{"n_layer": 12, "d_model": 192, "vocab_size": 4096, "norm": "layernorm", "positions": "learned", "attn_scale": 0.125, "parallel_block": false, "init_std_up": 0.0262, "lr": 0.00173, "beta1": 0.9, "beta2": 0.98, "weight_decay": 0.097, "warmup_steps": 568, "schedule": "cos", "train_tokens": 190500000}
Each number is 128 + 24 x the weight over its row's rms, rounded and kept within 0 to 255. Layers, rows and columns count from 0. Numbers have three digits each. The size before them is the row's rms in percent of the matrix's.

# q: layer 8 attention query, 192x192, rms 0.0846, rows 0-63, columns 96-191
# k: layer 8 attention key, 192x192, rms 0.0801, rows 0-63, columns 96-191
# v: layer 8 attention value, 192x192, rms 0.0735, rows 0-4, columns 96-191
# o: layer 8 attention output (transposed), 192x192, rms 0.0726, rows 0-4, columns 96-191
q0 094:106108156134087140150137162135123135137146120105077147125144113077123099134101125113131155093119112121120145113115148144167134151112085119113100103114129112114159073151156148107098091162094107133122116107144131116087109124168129153127111168094123121129098144121120095109153134124111076155
k0 098:161130115101075122137117160140125125170135134124149116113140142129127151119112145120152120139133153126109141157146098099190135135144128181130152147106115112098158109131154114142128107173143119136130123115125109136125156165149156139127138099135114152111119126119127125130120095138112122097
q1 108:113126184130141142149109118141100113170161107126116148119159189091141111145142143103108129163097089114112114117102136109131156111126120105150130128125128148173088090133139149099137110124121099122120116173114073126108101115143127184151109133115130126156116157127142105109147127130112119106
k1 100:133139103117068148150090125115155131130120147163140141145111114123096140117099115126134139110165149101150120143156151101177141142114140171138165122098117131144164113119112105103110125135106133135155129110151144180122130115193140134130126112113113149113083109149126100112122133166115110087
q2 099:139122100118102135134157112140123121149146138093148096119141149168166144115107118140182120136128126125158154156138149134123126126116135133154127099097139131147136150109072134132149163090175175114130128142104147135145131100094142151092104163134115158083180132141137121107128116131120144148
k2 096:141120134169161146097154112116142123115139136110119126130128125140112129128140098139095122133125102149131157133117133159095127129149119111126120083145137129135140148123124130123138149083137128113144109137124108136141125093084113130139111162144111117142118138110146143120118158140138157177
q3 132:133114172116127122127091164138131148101140099106098119157118146088088078130095139115065144102115098129150114113098119118118155157152102132126140117143128113096160112158162112172135100152112092112132118126130106129116110135166146125176129163059124076163114146131119096161138133149145079120
k3 108:137120104080087109131116149130143138132152126123134131134109103135141138129127139124129141110131144108112107137151103113178126145130147149115138120116119106126144130111151121140139101156131144148121168092120131127111114152077151148118134125132114149102133128137104135147115089150117106099
q4 106:150144131097105084137140128104115145092109119148138115155099108182130129143143141157155133126143146137125115151124093118125129133098181137144110125152128126136120150134124122154126110141107156178142155112079163142141151106098101132085167124110134190106194106093101176162120092126134138145
k4 096:139115149154154116098118098123113143112117125121114120116109123119143088130156162137117122148114138150142146126130133140050121137135129109125110115147154149098120145144104123129174108113138116117117148153132113125142126110093091108127105136145128112131173126113155156145142143121143142153
q5 111:118116166124127093124108126100101150108107129152137151136095100132112113091093146132104159171133109131102135150114120148081130162135153124150139160128160135141107178153153118179144124124106140129140137107138100166129132162127088114075179114110131144118178132107065150177104148137150133107
k5 110:099149156101155120110113109091083144115124145158129137143087109166126077112140174103088137151127108143143094110135111139094104138121151117149109138122128146108096170115165120169169112125148133146131173142157104103113133127169107097118132122111170117129163076113121159181159157104141110135
q6 097:093154153110104143157107111141089112191113154153125100113109118162124136096153127123162144169133135112103138127128130129153095139164149127157145118145076117163123146090131112179136178099137178144117121146129140166139141131091137132109161109178103151127143144125144121100097129122142136096
k6 093:121109168174171142138145074115117146126104094114105116103112127147120113128082118116104124145108095111138155110135156147067134106151140093153105093140152150136138154139126134120118145061125114138129099144150105149148135091154123091158100145130153090136107127130158106120111161142169148148
q7 107:158130111123159120125135115142090155168105162162097113108172109114141124130162132147168135126103158150111142118123161157126123105148139113140095147156144098168123085129101112100124112124157183150119190137108164082103138080123098136123100161139115132111127095128202131132121156083068150131
k7 108:124149134162152129128078172122133134131110131152140085124105127102121152139102157142143095115149134082121127107153116110134098094158142145161154128136127176086120101130131119103129164170124097169107130155127114168113134121189117105150108098146086128120087118110138125118095138136139143110
q8 101:147098118150164138126093170129132105105130072143173101061156125111137170165155158133111140138095138092142141138101140160131109084110168114130152135126083140120098140108152128127106154095118145143100115172157110109143149138139135146129107135129104094136099100099147093096136144187119130124
k8 097:118135133109073156141105105150142093125126110150135135134136152149149150147131138131095153166128147058094106115109119112165112113124140122133125086151113118161117112125104097143107131075141156126101102128103139150128123198096134160124168140132100154131115170153126092115106118130129115103
q9 117:161117117058135137148148106113094140167120146130137117146107115146124168080139121162192110147122163139124150158161123129122113130177142144127108157115139101098160143104052108082098129119152141151150140119105173113115163071115112162106136148120144185101136076137135095146127092114115154117
k9 105:163143136149159116125144142145133137110134127130103107119139154104110117133140138146147122108088140099138149142120138121123133084127122092140104100152122148141133095112131146122129124108143160124116134157104139129121117119105082110139101153144111114126145138135143164111129130111131149139
q10 113:174122110119150133100142103114137107124101134123169112123150122145141130129138165135143141165127150150129093124167144169102143137089167132113082186086115128149141186103108126115128161135155132099151145122130153090183146106113130114130123109128177158106167100109155146132101110128105131126
k10 112:143132124098173125123143145118142139100108140147136163146118125144119144153136146149109112131094126146114123118080120155070118134104115071146132118150133152146108120136137124086146134147139092120140135127102098151138103138138108106146136116127099140090147149119121169148181133107124124172
q11 104:113135124133078125137102143119156134164152151116151151159079098116114124090106121128138141130172098152133123116156162134139132110148105144123118105134156111130140096104114144111085098102127099185106140156147135160114130126116135096134161156139124128131116118167096160103113113113148109143
k11 107:137134124107129146147168108149125143147121131080136107110168126141124152087137127100176148144118110116141175129143130156136152086130131133111090117077147143141143125131120132159144127124112136115139118124131174047137144125074116138122145144134164136108146113139126112103144146126141187142
q12 090:131119143141123123147143092160114107163119164130135128105166098172183123167107150131154119132173105106128084099114136134116137152135111125144137080100124139181134151114124101136132157147127184119088106116124167139167134100079113137144115110178132148073117185102150087110149171139113144093
k12 092:135114146180124155108127096100131123145149130131117116107142153151131115141105104126100120104110066135127135136112150165090102121128111138124147118129154160118134129122117162110151150124113118135117103168144104133157127056083151141168137114124125099127112134111139100142159140148169158166
q13 114:070128156118149135129092149130150146109154100116107156153120124079103075137095154099080152148095116137120128101109132097123160137144128114107153141133143149104137148149199146136106087122101078122144131160149061107118104157168140122136123144098144049203121127147099117127127124122140111165
k13 097:124125097086100105147120139134126121142133143134155130118132112120128154128135143121119128125141135121127102131144116116154141148126149146124161143130125097128137115133138110147147098139141150123131146098129135124109145170138156125114137118109133154097128115148138134136118114138109111083
q14 104:153111106145159129099153085148063118133121144146148133082145142133171159123131131138128117153105148123132115132132172170096131156117126145180121143096149127180083150142077142131181143134187184072125154121140166140132099134112134118101127149145119169087141143119189139138139187133087109109
k14 108:138133130148158141138118135075159116095145155154143130149095116147122121144091114129108106118159111157114110117120095164160102131144146152110153138119105129136138151114139155116109139187102088195113129113115114139110108114044132125163111127134127145156076089155097134173115131099120106128
q15 095:158126091062127153112109150142137158130125093109151120085159119076135142137132172150140118136098153114121134127127123139106154181119164130156122110122110100111111145130125105125126104139150139096109143111119159116118140091162158129104127144090167178098169100134133155149087099140105099117
k15 099:147150109107142145108103142132148151090121135132142120101106148123135164136113145176148119143116144103090124182115095120133133139145160113131119110134155074114110136127121111136120114138155152151128152140114110141102122211029146156087130127133113166085139114134140158153117110122091092131
q16 112:130119105111128127140168112171164098160159139099125096130143151113105151144111117121128138149104086121152125076102141127095115105147104163092137128076114124125156159131150146160159156099124155083118089097160153107133112137134159131178146122175121081161105157125160095085154137110122117128
k16 105:115112112100094100166113150142128093106141117109124137131137137149137179111077092122120136090150070113104091134146145145137126127090108101117137102100102118135177121127133136115114127186114147120104114126119110124141143097208181123156120127144146154124093160124115098148124109138146114126
q17 107:132126077148143110140112121142127145122122162096147107131134133121140172100139155107152161117112146106133132074118169141110148174077135162085124149074157100145155132118167113123155153138120131093104132124185147085136129160120149098163130125161129117134112149111185126112116148166093111141
k17 102:158128111146108156115152125145125090099151137125136108137106132139123154134104106154111152134145084118117105150097092141154116113141129111090131115105105095172143115124129143145135153184180130172119085116102131131138132193051160133127135094158120149140119151166155117144124104105143115120
q18 103:175087128160136136105113142124150152121151143162112117156148142145128128141168150128112186120135120148153127064125160127105137103117125112105095127137148117156129121130138132099121136124104124102119080159148128080160133104122128124172135164091126084175093118105149074097119133159129114157
k18 099:116109113095092152120123158174159130110180158131153137140117112118155145108154159147132146129154121117130133090084126100143116113083115136140138087108103141155132116090165142075097119160149118137101086109115146107140119124089165146108124126118081158130124141138099150091155112149141123109
q19 093:123141128099111108133132151127213087135166136117105106158109142136128117089091116107144149103175120127143136127125122088145117124141090114133150098096173125124169100113127129124141147123139101111087073119097117162100155123125137149138122123116089142109130139116097111162141104139158108145
k19 093:132126131158149111094127128135099147121175121087113124138161145149123136119171086147127149129117090156105187133094125163091137129151100133116088099116126152143132160122131139104107166074119154119170104154132125101164121110094120129109133133151121095136148150105146101110143127148121205146
q20 100:136146120141124102141188100104132097085138153119105117172149166159119129130118081104121151109137135125178146128153130153124137108086120158100115147099156134151171133142060164122152163126136141132143152110096168126124135156104130122124118140140127126131186136140140151135148130088127138167
k20 097:122129128139175117105141134140129105114141121093139128157136104109111128148133111100116118121141098165126143133139137180079127143125112126105145140104114179125137157126109151128127130138124099108148131111103111111137126076161098114163120138156113116139119124105106146150146148124149168174
q21 095:119117088131132142115154118113106149146129134141121148093153100117168144114125125154152143125092133112130125129155157139112132172143136121143115128118163107124111148137138145106133119107155207138115174134158144107130098120146115105068152157111147146092165113161113161147133160094059156141
k21 095:126150110145129149153093158093115115123149115132137106109105139118123149141132151149154115117161142130159077127123103130162121132141174124146153125133153101112131101133127087143143103180099121146117135126111123150097143169137137107141113106115178172091104094127169137141072133081102081089
q22 125:136098146078145100163097126142103154135094108145165089115135107111094154134104139133137115152111119079086133136118135146128121139122152085112123144096059100131132150119115078128103136118116152156130123168147143093149149122126115105154084124125162138145138065169154111103115139143157114088
k22 123:137114139098099147131138114165146127140103133121130113117137130157084135147097128156105161120091100055122121159147127088111118095125144105139128121141098100149153110105158102136112172063141163131092108153114134127124111152093157147177157135113108124117157127141134127125138133148146087104
q23 098:115167141127107117135171139120152105107185114097087133168086156149101100128135098111141125068156089138138114097114127074164116108122075147120133090123134153097185133132164134130174130150138074138128112090114110137102136163129140147144152136141100093131129172118109097113138099125177103150
k23 102:139075113169082082081168119166107121148175151096105151135135095126176109120146098125129122125132115159099160132144127158110145149118104146098127133133148139109119142159117156106134117134130121103185104139138135122173140068127127117116105134145126117156143150136111117105133127145141191142
q24 104:112132167074137133144086133130106146141105091137152118144075141098089137071094145112119146159120118102107171136133111134142129127125146072136109140128127108091102115137120109137124124114124123123136108172121092119095118134163098161094106140088144195136173076173116128143124109125138119095
k24 110:133156126071117136138122119116145161096100121126138120146133132121065133100132130136147146147107151077117152180131128083149123126155155126155112135134121087138135118114155089152073137085132170154129134132113121123089130176151101120118124135108108147117140112128124164133099133155109099116
q25 119:145126120140118149150130137131122177137122150141107100120090128147133145143129113105154156079138119116106145111120139139134109069082144124106118079150137125130132119105141109117122135091116163193110104165135147111124149093126138160155115159136129094108105141160129116085156133153121138119
k25 125:132149129136109152121128104179139118138147132123115129129124110128154118069127085131146160116170078114128151122135162121133094084158131119151119084120127118129152099130129125112085156093125146161090091145113122086120186080061163183124127163134103142128104139111142128091136138145139147138
q26 100:159094081116149127143134121123107163169104156154135099060175142110141164156142139140152103136104177120125159123122151171129144121093167131147101160113138080174108142139082120098150135124120180126116153124151170108107108097137128120103078145124121165086133118120181130109151163143058145122
k26 103:163150127132143155137099147121129125114107127155163085135100136124106161131122135168149109117146152102112110148115085133150098127153136120146123106137102140118153080128130105097127144163149121178092112137090084139108155183063137144141104111152081145143075154136136135153104132093118107118
q27 111:150100117164142160111139147148121129118140121080101122129171155080124093163122128121077164120092108118173136101097157136121141148100095138110130122131096111138145128135148135117122107144106111114122132117147112103117092124153144141177102170097122089137083132134164125099120165151124089137
k27 100:123125110109091134111127149133156131142148141138158132140100120124148149134127126120136122118145137103108112136130098103192134129129146175114168129122118115121143118123123127113118099169134136137130123091110148148120121140061169155120133129133116156134107133142093143133119097143126105115
q28 101:109139092110153164120115141128188095103176125125100136143100156131120143134170120083095164120144135141146135113134118102124109078121149132104152160144125109100113129121135098090126125093097079139109142148151112096133133139135163135162163142101132113158098141103120125110118120135156153146
k28 098:119160105094137145133153131173139087122114114122122125123153142109123178134155104116159117129161120110159147094134158136113158128091132141112124105113136151185118097121104151109094112126137171094145114111097151104142139131129112169070144136136134154134145165136108103125128106135110149123
q29 101:164112169117152131167111141128096143113091121160156139112129110092114139130099136138094152150081115092151103116126139150101137162106158144123128169138098134143144127138143090186118085129125170142137142099168141065143116154140110100119156114118153141127121129111107134193114161172090109097
k29 101:117144145093077098172108133115142127113118110160134129143096146150120120144116164113117147116130137089124089142125100129161098135114155124131128131129111119155114121110146100153125131165119130176092150124112102136123133181103148141125156107117155147100115117152127159162128112106137080099
q30 107:124131172126105117129087152133141131108141103109106161176108128108079095143091130090087141100133093136124126101110131121131162145092108103095140103104132138091161135156172149132105120145106068120161086141140099143135111141137142122162124135105139078206128152165102102126137096129161107133
k30 101:115095093078093122136117127174123113156152135100145154122116115148108126088153116107127149123145099134142118163131128133134139159100114146114120150099123106127147150118149112155140100151158147112131109090121154104115139111141166152135144122104117127104158132147092154133165110156123104125
q31 104:150151156098089102169112149125120146129116085112145089092144113109125122146106176139157109108154106121139149117097115107124119114125157143133108120144107124131168088069146150134122128139123141135095129165082180174109108080148110149140142164104140153124151136146118106152116117107120098098
k31 108:167116114120101158130089103134148155133162115100131098122148146148113153108077169147161131128106153069113117143176084109170114102143137128099085124092143136103151146150117050170125142120093164116110156151118094130151131162140170146135127094122122129078100156098112121137137116150133129120
q32 095:143141116163186137089102115102157130086122098117125145113137137095127129132151143106083177152104138148137138121126105155097146147092152131103109162128156131127098115143146118139106095139108125112138152134149107079110127146164127119111157143092176134151100120083144179167092136123131130141
k32 093:118153121069113133149129157128130116125117141161133119153111136112105151137157159127128116157150143111133100128111097125153123149123154150129147139111133118158108112114129125146131120174124134146130150114128123140120133204182123140086164098135133166118114099131099149159138096118093106103
q33 109:140117163116104137167116126123123125139146127129097097114118123161145080126119116127100155095162145110119153137127147107120146117147084084113108054153125101148141100121144125107103130125157150154106111138115135128129160080128122147135112172090135084108162097124100120127115119133168094116
k33 116:119117154137124140070148138152140162152165124110117132128137112124144131092155124141126143112140089133122165124163145121111106107162135148167133091121115159105117172088157122100120131070144145144141120143133096141126153072093125159150115152112094107097154109079129115103134123201138176147
q34 096:140109104119154133124119158131140102082112129140152141135134104110115132154142146152091065120106167137147121134120083142144087100146122124140175139113094116093139140129136120107139100159108077113116127122122123088131098149138135131160135102103139123183058111152094120117124149113146121138
k34 096:121145126112092109117143135182127104163137124140187122133175139138140131119114144123140131163090132125114103130130129120165178159090135132099131194133110087139122119137111136140124120117151133102131126112109167106139101155089134158127149125099108155137172169152077141131108094133141082130
q35 099:148132102122133142111162097155112142168106168155091141125148091137115123133194113125159149143102156124129137155114158150128124147143146146144132155123125120158138126100091111138128132107149165106111179085117167110136124146107114135124093105186122126071130173110154162139108158123087168137
k35 096:096144144168198149113116101114097124121115136145121119118106123114119099147111101105109111138122079111136129122116142139105146131174132121146144123160147137105124159141099144107137157137143054168150126154113102137131143107071142114136126126143134101147123084135170108154147132112174164137
q36 091:108146140097075100117142129125143102128115125120134096111094117176128109097134112130167139120163131127110121135139135129151111127116135127147117105121112120137144129119127123153156154131165146130105126093084142153146143107108130161127153102138083167078187151100128111111144121113158115120
k36 091:141114138175147116084138087125104139134121127096105133120124120153155113117123111117133107143103117154122166122127153139058144116144102122141102108150173160110125175155135136105148143091139104124149121156144104139149131092102118108144096130154116111138140138100131106129124148143141153160
q37 099:098128116103097090141113141135203094115134096085107108194134139134090097136116116106146161107126101138132143119144111106148120141117108109083109124118152157088172139157126151161122129124128096137168137144100125111112148147134117145139132142135123104147165128122100121138156095108147145144
k37 100:129114097113124083116113137133124121155124091057093126106145115130106162161171164115124111142120133142128162151137162147074155159114101117127110129148115140103099115153160113122181124126122095104148152112143142140137156146199125076119148074174134119131178153093147121159134142138128163155
q38 110:066126176133120104167108106149102098137135120140098133132123131149103104148111081123097114141143091096130109115108158107129133145162089112129150111150115113120130129152161127175137138148094140160122141131138095148125117156128123103142127134171103079141127166127132096126158135112155125118
k38 113:114088135164119120119142106134130119143126139119093147115121105161167117134133131092106130095144111120155121120201134155147142142132154139112172150115116128100181135118123119164159106131137100122118145121143145120118128077090153118170108121134191095132141126103148099135126139147155121105
q39 093:151133109118099137119162130093131120153126148136127116118091117106088140095174161121180151125132121137139172127139120117142137145096136120133055175099135130123114084140112095132136118083082124115145154128158099113121137136169111145121135134101176174112161171172133140100103132112114123091
k39 100:127153116091114130145083137128110154110142134130141133166129135098083150090119139152169144132124150103121129144130121104104150107125119091149130142129158136131160140147122075100106147167133139160140121135095145120106121162222114101106125124120112165116106145120138147140139149082119136099
q40 106:115146144169103143123120122144149087128146118145146137110151136159181126147148147130115121154143093117109077085107109116105122117103111138134145088143118155160103119114180118150130130154121129126078080130135108160165122102112155127154194127143110120126106176093097126111130136142151134092
k40 113:115122131179078147150128094109161136140152121142106176102129135165180125122107115130131129122151125170147128089118149134145118132118124111115114113109159114152129147126127154120126135132078138086133117108158113145152123093049175138113130096118151146117127137100137096115148142140139117129
q41 107:167099139174114143141091129146145129137156160131113126107167095118162066176121155119091139106125144097132113106092122101123142145148085114146132065138088146167120109117157121120114122128100139096114115145155135129128120120145138114154095156127118076153063140115147119094107151149113106127
k41 099:114097120108086137140113143118150142162151130136159116109102121125135151137120097150134147113126115121117133107115134130168129124135140158135155114112125133124130144109125124112112128138133116166127119123145111162133132134128176165109125118103098131126103121134137100108121093164147110111
q42 096:068120138149179138148098136127128088076142106135128138133155174130109125124120094116066109145147136119164140144141113104119117164153149126097114136118122134115139123142163134124102143166109082107111080127158108124140155147119139113136124094127147103148106163108123123159086102164185114142
k42 102:109134159124135110117178114125102133140128107122129153138144182126113138154149123116100117114117168150140124134114127165102133131103120131114141137121106103161129144087122145167113109109166157078155120123120137129167115112237089112130169152137157125150152123124096120088104111130139127150
q43 121:120134172105090162119121127094105121114138118094155138133088159129152094089125151124142120157139108154122117160139115127111153151097147132138112106083106151106092152134179147149107107153122087094125113113156095166162115123149156150111200145070176170117166120137072112101108111152149112124
k43 113:151110130096103150117137128098155168130144144144147168139113141165112113100129135133159135147105176162140114124114135125121156169103111100133098137110160111150098151123145123127128076119142145124142124115121125127098121144103134136079147129080134153048107105129084164141151128102092102123
q44 103:104144168113116133131093122124152117139113134162143119143089110169094145114117131114097173194146122118116100150145081115131104084117187092126128157147152150146128149119144096149115138125125112154121129149129097122154139174113136127142157078148153120127162158082094150129114102147177109113
k44 098:122153154106180117131170053118151125117111117134109171152126103153132098115144128124091133135117122154132148117116156170013129135137131097144127081109144156152114147145097138130140137046157132132142139151106134119132103107086091117138130157120145127141156133117152129115155151125149162138
q45 090:117150129101152139117152117168117085153138138128142114094099144095127180099115105143097122135091124093120124142140152129108140096113106135151115149120157125115142106145075139153137143154162172096152143120139154066095142146161151161128097129139114093113138107133148096137121101118070108119
k45 094:133149120100115104167088160118155103080120140124117167132147146130125148132109118121123122124142154126089120160126119141174134156120117141138143129140105103133154138136136124142118129184113121149138167124088082173094121164132109155155122134130109151122120128144142137124055100124111088109
q46 107:121134150109105121117122125107094167160142104123120143150091138115131121075131135155149103140111115172100167135159122106126156145158121111141119118128135121098118138163138129091139118135103075107180112138146104149121117092150128131101136134087157148174132092172089085154128091111128155111
k46 106:147092100124116143142140162155116154131109146147139137123119132122102126107120166162153150123130164132162114141123136078176140141113118107139077173129099108120123114090179108127118118163155173119093126121137148106094133150162130115124103140103133126082137115144103161086131121128098078100
q47 111:156113108162111162116148148117167133113140148102134137139165113122170114124146119133124141124121094144133088103090155132138153109087103135124145094100123132157109133116183145110102124145105123131107103146190114105140139114120156119160151154111135119119109139132125115072153169144122125148
k47 103:121094111119075170104125149137125104168167161140171136139123127141158141104113128123148145145143113163124135101118114132173125135099102141107131111098149124148130123121136144088122121160122122133097083125121137125126139137064178174113154090103119133097105142130116133099171125128133107131
q48 125:110154129098116085152120128105102137060077115107132125150108078105105119111108158107134138135121143152127112136136124161102113176087173135133110187104122140111139150145122110186154096139130131131139197106155131118142128172137100131103151120111161155124187125126126182172124150096117117132
k48 123:135145127094131101108132130117133127113116114128141106154100106159088112144101182120109121152121125116116108152153106137104142138121164130114147151138148136100093128161144127147153127160151110169115189111108118125099122177124139107119143088122169124114133099132134162198139131099122127121
q49 112:139122107196177115102120137138107127097100145177155113100149106137144166153155122109115155102142152119146120103138148160105132132094126115112127146156144148155093114102099129098129162119144161159121122148154168101135118149112105085138112138136132116120126100114154173130098175114125140135
k49 120:093145158122150152154132135151127085131133148128159117137126138094129144111117118096108127143183119126138128083114117134108092101137127151136151125104092120151108128125130140161092147149111097110101102125126119109158129102234122108172152116129138134181108137134132107119091141116139135149
q50 111:173126080141135181085137133149163072156168131120136159102198114129170145144155158150129145151100152124167112140147139159134097086169099081125136107101132134129129118104085150062120180129124112102116104157092121148133110111107156157138122145115116131137105121135127091106138134112119135127
k50 113:116140123127135150142119136123162103184140116116147134113181162123126167133131114132117095129124162122119128128095161120161151130085114153134133097105137139142137147110112152082100140091098117072163106119131110150161093119210124120131122123144117143127132174120114060099117114152114147154
q51 105:144106118161119159163157105149151092140132167109099115075169127154195114125140131124156112091167161135147136112123145097121155150148098131136120076097102146175138105087136110116120139153167127104078107112147137119161190117121152155146122136131130138111075164104153109071103145156124100130
k51 107:151119118171099159090141115114156134171187131137112129101146160126133163148132100148126133121112119118103184111086134151125138100146117139129146099127153159152122137104143178096109160095124131133165090155130098169143116090114152141085134148125079126143080117103148082103122118151140184156
q52 099:123119144115099143164134150152128154146111113113109089125119116141139138117101130088166187086136111094122153133119162139162141105115130126129100117128125133127150097099099102115137133093130152160111119138098156111099152070120110163147092174099107133108148116111143108106164145118137114138
k52 101:133123137133102145135136130153142117169129114079128095132142137118119130104100128114142128132139093097110162133162146081122098094172108137129120077128110146117155109122128122114110159098104120138111128154168078116138170098171131119145115137167094126166123136100140108123090146165135156157
q53 123:140133142106132073112141158157154121123148118131117116152149127108105128170125108131085128100111085125146098065094129110118130107145076127104172122113138138118176105125150168143144124143146117109140097128127135101105100166127132139174122144137114053164100166143134071143147119131134108122
k53 114:120111112115093108132118157157122101115182157103133151124139106128142142126100129128129147116148097110110101152156108121170111142098140149101132134106106102113136143130140138131135130185118124116106142103114136119154116121047177149149132097133132137114147151144116141122127083149152126108
q54 111:153126096171118144086165136115131136155133144151156113096171140106149145164152137140158126133122093128110090078124165175140117118101122144089102122102091138128152108132147159141114119141116164158147082136156155134155122125127116139131148127167149103103135123143124112095148147139100098110
k54 111:156108128140043150169089148141109132129125143150117160116144103151154135104099134128139123110132150133101092156106130133172098129106082109145154140133144076117136115165120121114150129158093088105081080131122140113141142142155179142185145110119139170098092178125128124122160153072155132128
q55 088:096134136147085151192149124154132111118142116116094119142122127141106120156118092117134078126154155119155150149112111128171123139129153121147131103137088179135135105133103093165098114139131074156117160138122117175119142116126113164142132154144104097116136182101129129082169139121175140139
k55 092:126114136135121126108140099138126157186102106107120123113129114119117120132125134131120113164093142128127193119186175189111163133167115126131124107136162143085154115136120147128134132069122101072134136139126130118148148090058107125091118163153138096163119112077114085119108136116147177156
q56 103:171109087115145126126103163155152130155122173154115102085164146103106195138145137132122116115091128090133163083102133146139123057129133100132150109114121098142136106113118102111169143123121161093114099137106165091094109100137149141186089135139079141112080131116131065110160167166083137127
k56 107:127151111155105140136085135151123124127134130114148104127143128129133163113109101163150145126156114095093127135122107117174125120137135145133107097117111101156163102107149129087087168136123142147089086149105104149149153140021160163140103123163088126179108192133119119097117111138143117117
q57 107:098135147113152145141110159138161104142156077103088157180106130097085105133128128082105126123129134129140168118130130087143147140141106113080131133119125143092147084130142139127074109121104029099163096123120063126116135155153118155158095100121137090174104146129107104104133079128161105109
k57 104:129118116097104101150139128152129112163113128116131159113170139108098119139162120117133154138092128096128155168128174077148158169131097142120127126137123101138150126102154137132125095114134142076154133100119167135113128178173132127088145132130109128131146125143122109130118111150113134141
q58 106:156123096125132142128162124140140142173162179093096128116158178138145160102138127127182137109147115114142159096142166124144130122148114147129095122107159113151136123105105125072141153127128143131115110121114150137111124091121126171142134176148085167090123136097128088091149134132096138154
k58 104:162125096173119159112123143110110142135161125108130113121109161098131134118116106154155102099153148126112177142100133125158131108123095132139112074118126145140185087121127143066138122148113132133143090150126100130158151104133137106111084134190103127172104140129105119089133141125129137132
q59 108:095147164147124148131088116123097098139093158134143157124098127172145130117129126106096120166182147118110083165127111127117125156101130116135114123134124112137097128144183100149111147167108114107107096093133083151173124127114134124149143062143145148134127130135136136134091122138170127087
k59 108:134130159145163127112167089091163142130105124147116176119138171171146098122149119112122120142088121164145146127108165135072115157122107121132153113134144136160118170127109141128149089117165124137140117126128136142128106108122090110119153123091128108113155116099123140141159157151121124148
q60 119:118191142094131074100093128131110132110090106138137109138111114132087148118147130103130148117151150133132107129143120155107130194084141132115111164107143105145144128165139101162170136167139126112131150102132143113111124153133104117102161067135150172144159151135147155201101144125126117122
k60 120:143104145140179111101109122133110125099095140128109125123111124143103104129104158099124093152140118133125108168129085138088106154131133118095111160123131123120110171155125110176129123199155119169126135137110136129145117175125117085138137071151149111141141106142130180201118135125110134146
q61 108:127106075135110092141107141121135129127114140127149087064147082136151148124105135122168157098130115112120106084127173186132141135080142108143119125078121114131171135130145121140175161139139210134105138152155159094117132113135134139121112153125116143073175110121148107118145159151082103138
k61 111:155120109155082157101096126149138125117145119116134123135135124176137159127113150157124117143166099125076128130091081149163092094151151124123129113134143121135128104141134109130141148157149116175086120147120110152135142175035175136162147076148141153127108167137128120150106153136137122113
q62 109:119084133135109145147115140140152126157147155091087130109154151114116085148081133106102166109084127129178134127120163106163141158140096122125134099100118146122140146121149169130120141116102090102114095139144091161138097153135160122154084149108114083136093167139119090060142133156141095149
k62 103:137106093099121141147144121128129117181164121114150106135132120142126163139137091141123129131130151140120136127125133121150142140127125146136137115108107096142141137096135121120121111124142138120159110098132130114117134131111176133109127130152120139120114139147109112112127112153126113128
q63 124:129111159138089121137076117139114134151122156122077154137118115134114085135104145096118119100130105141133113119107148114111150204148096115114131103106123119123159131140179133142124129169121078096145093117161107149159109154128154118172120116127137070174117176147121096120098108148161106107
k63 116:124090105117105147148143110140145127152176142115134139108107121149133107115111123137110149126126118140135133132119129111130138158127127136115159135114118107135139157112158131158148104170173118148140142092122150132127106102091177132129129122111136127102143124134135126129156099154129100122
v0 095:130100142061140138162156132137126153116166164133158096140136120134153145117104120101135094151117111142142122151145147121113135127108120164130145146072082133149133105087069124148140111102103140145141123129136108134139124109132114149132128098124122127162110088087091171168155113119124126128
o0 095:097098127154140089143152121172104139140088144102094155169092110131084156112104133114131135133105104137141107124129127135103140126152107138146155105124109129176129121137139126145204145118112151135136156100170115099105134158118118109106140156146151112143127135111133136123149130172103062148
v1 082:099113086143121113141172142138143128124104129101158112115117133124104135161133106135123111143133176082173086108165098124123125099118156133117151116113135113139076158141160135126106116114133136112162126109088109142109117132129123079127142110069128170161080111159156119098108091127126112084
o1 082:103177180104138080173106138120130096091119129159121093112116137132108138143115111092070143089146125093090144132106117116124137141156114096117149150123125139136134123113159113122125104110126110119116138158118119161100147153142104117162129135146130101142203112126179144093125127104130106127
v2 099:133132150113114134114171139126131173099124161117171080145142146120117122140086136149081145146143098138113127134125094135145115126136131131106082131161137104164160128108079128087100099141125137150164125119072130089144143153136150164125163139151107118128128126154140119122097113089108137124
o2 096:099141112159135128150096105111126125108107119177111177138124081141117108133148144128131106167121151163139083106098137145121148135122159131152170124140143126135131148127131136147098149157151087096125159135150088146199122199207106070116121101130181135104113174111145173146107116094099148117
v3 094:160160117124119141167156102136145150078105080112159139127162132136160115094106120124121119138142132110148144112105131096137158149145166098100148094105158083106165152154142095120123115164166123132100080115125143065126128151113128117129122180131178119114117161112147145116093146143142112201
o3 099:161121128113127148120101109122147124113122152123183105146142106134094099149132161129121157141118099140142088143161108158080110133111123086137126105110163091131101115103178154143109134149119131123127122146102135147147121105162127123131144068077109115140127140130109110095126073153112178092
v4 092:146144142128117121120153130142144133163142059131111132160128162111083153119125095133145138122138143134115111101157104127152115091146182119119081123119154093060142136115126128148115104141127121085147114099140124111116118160110125127124156169130158163110129115111163156135100096110121137120
o4 090:132127135128131158115122140138115096095134148158165141112132134108170132128128149124128129086178151110156086147126132100128143122100091076147139171113149112139061112145163127108116103126139113132088127111141140152126130077139125114196145104116079097158175124103143116060111113142089130148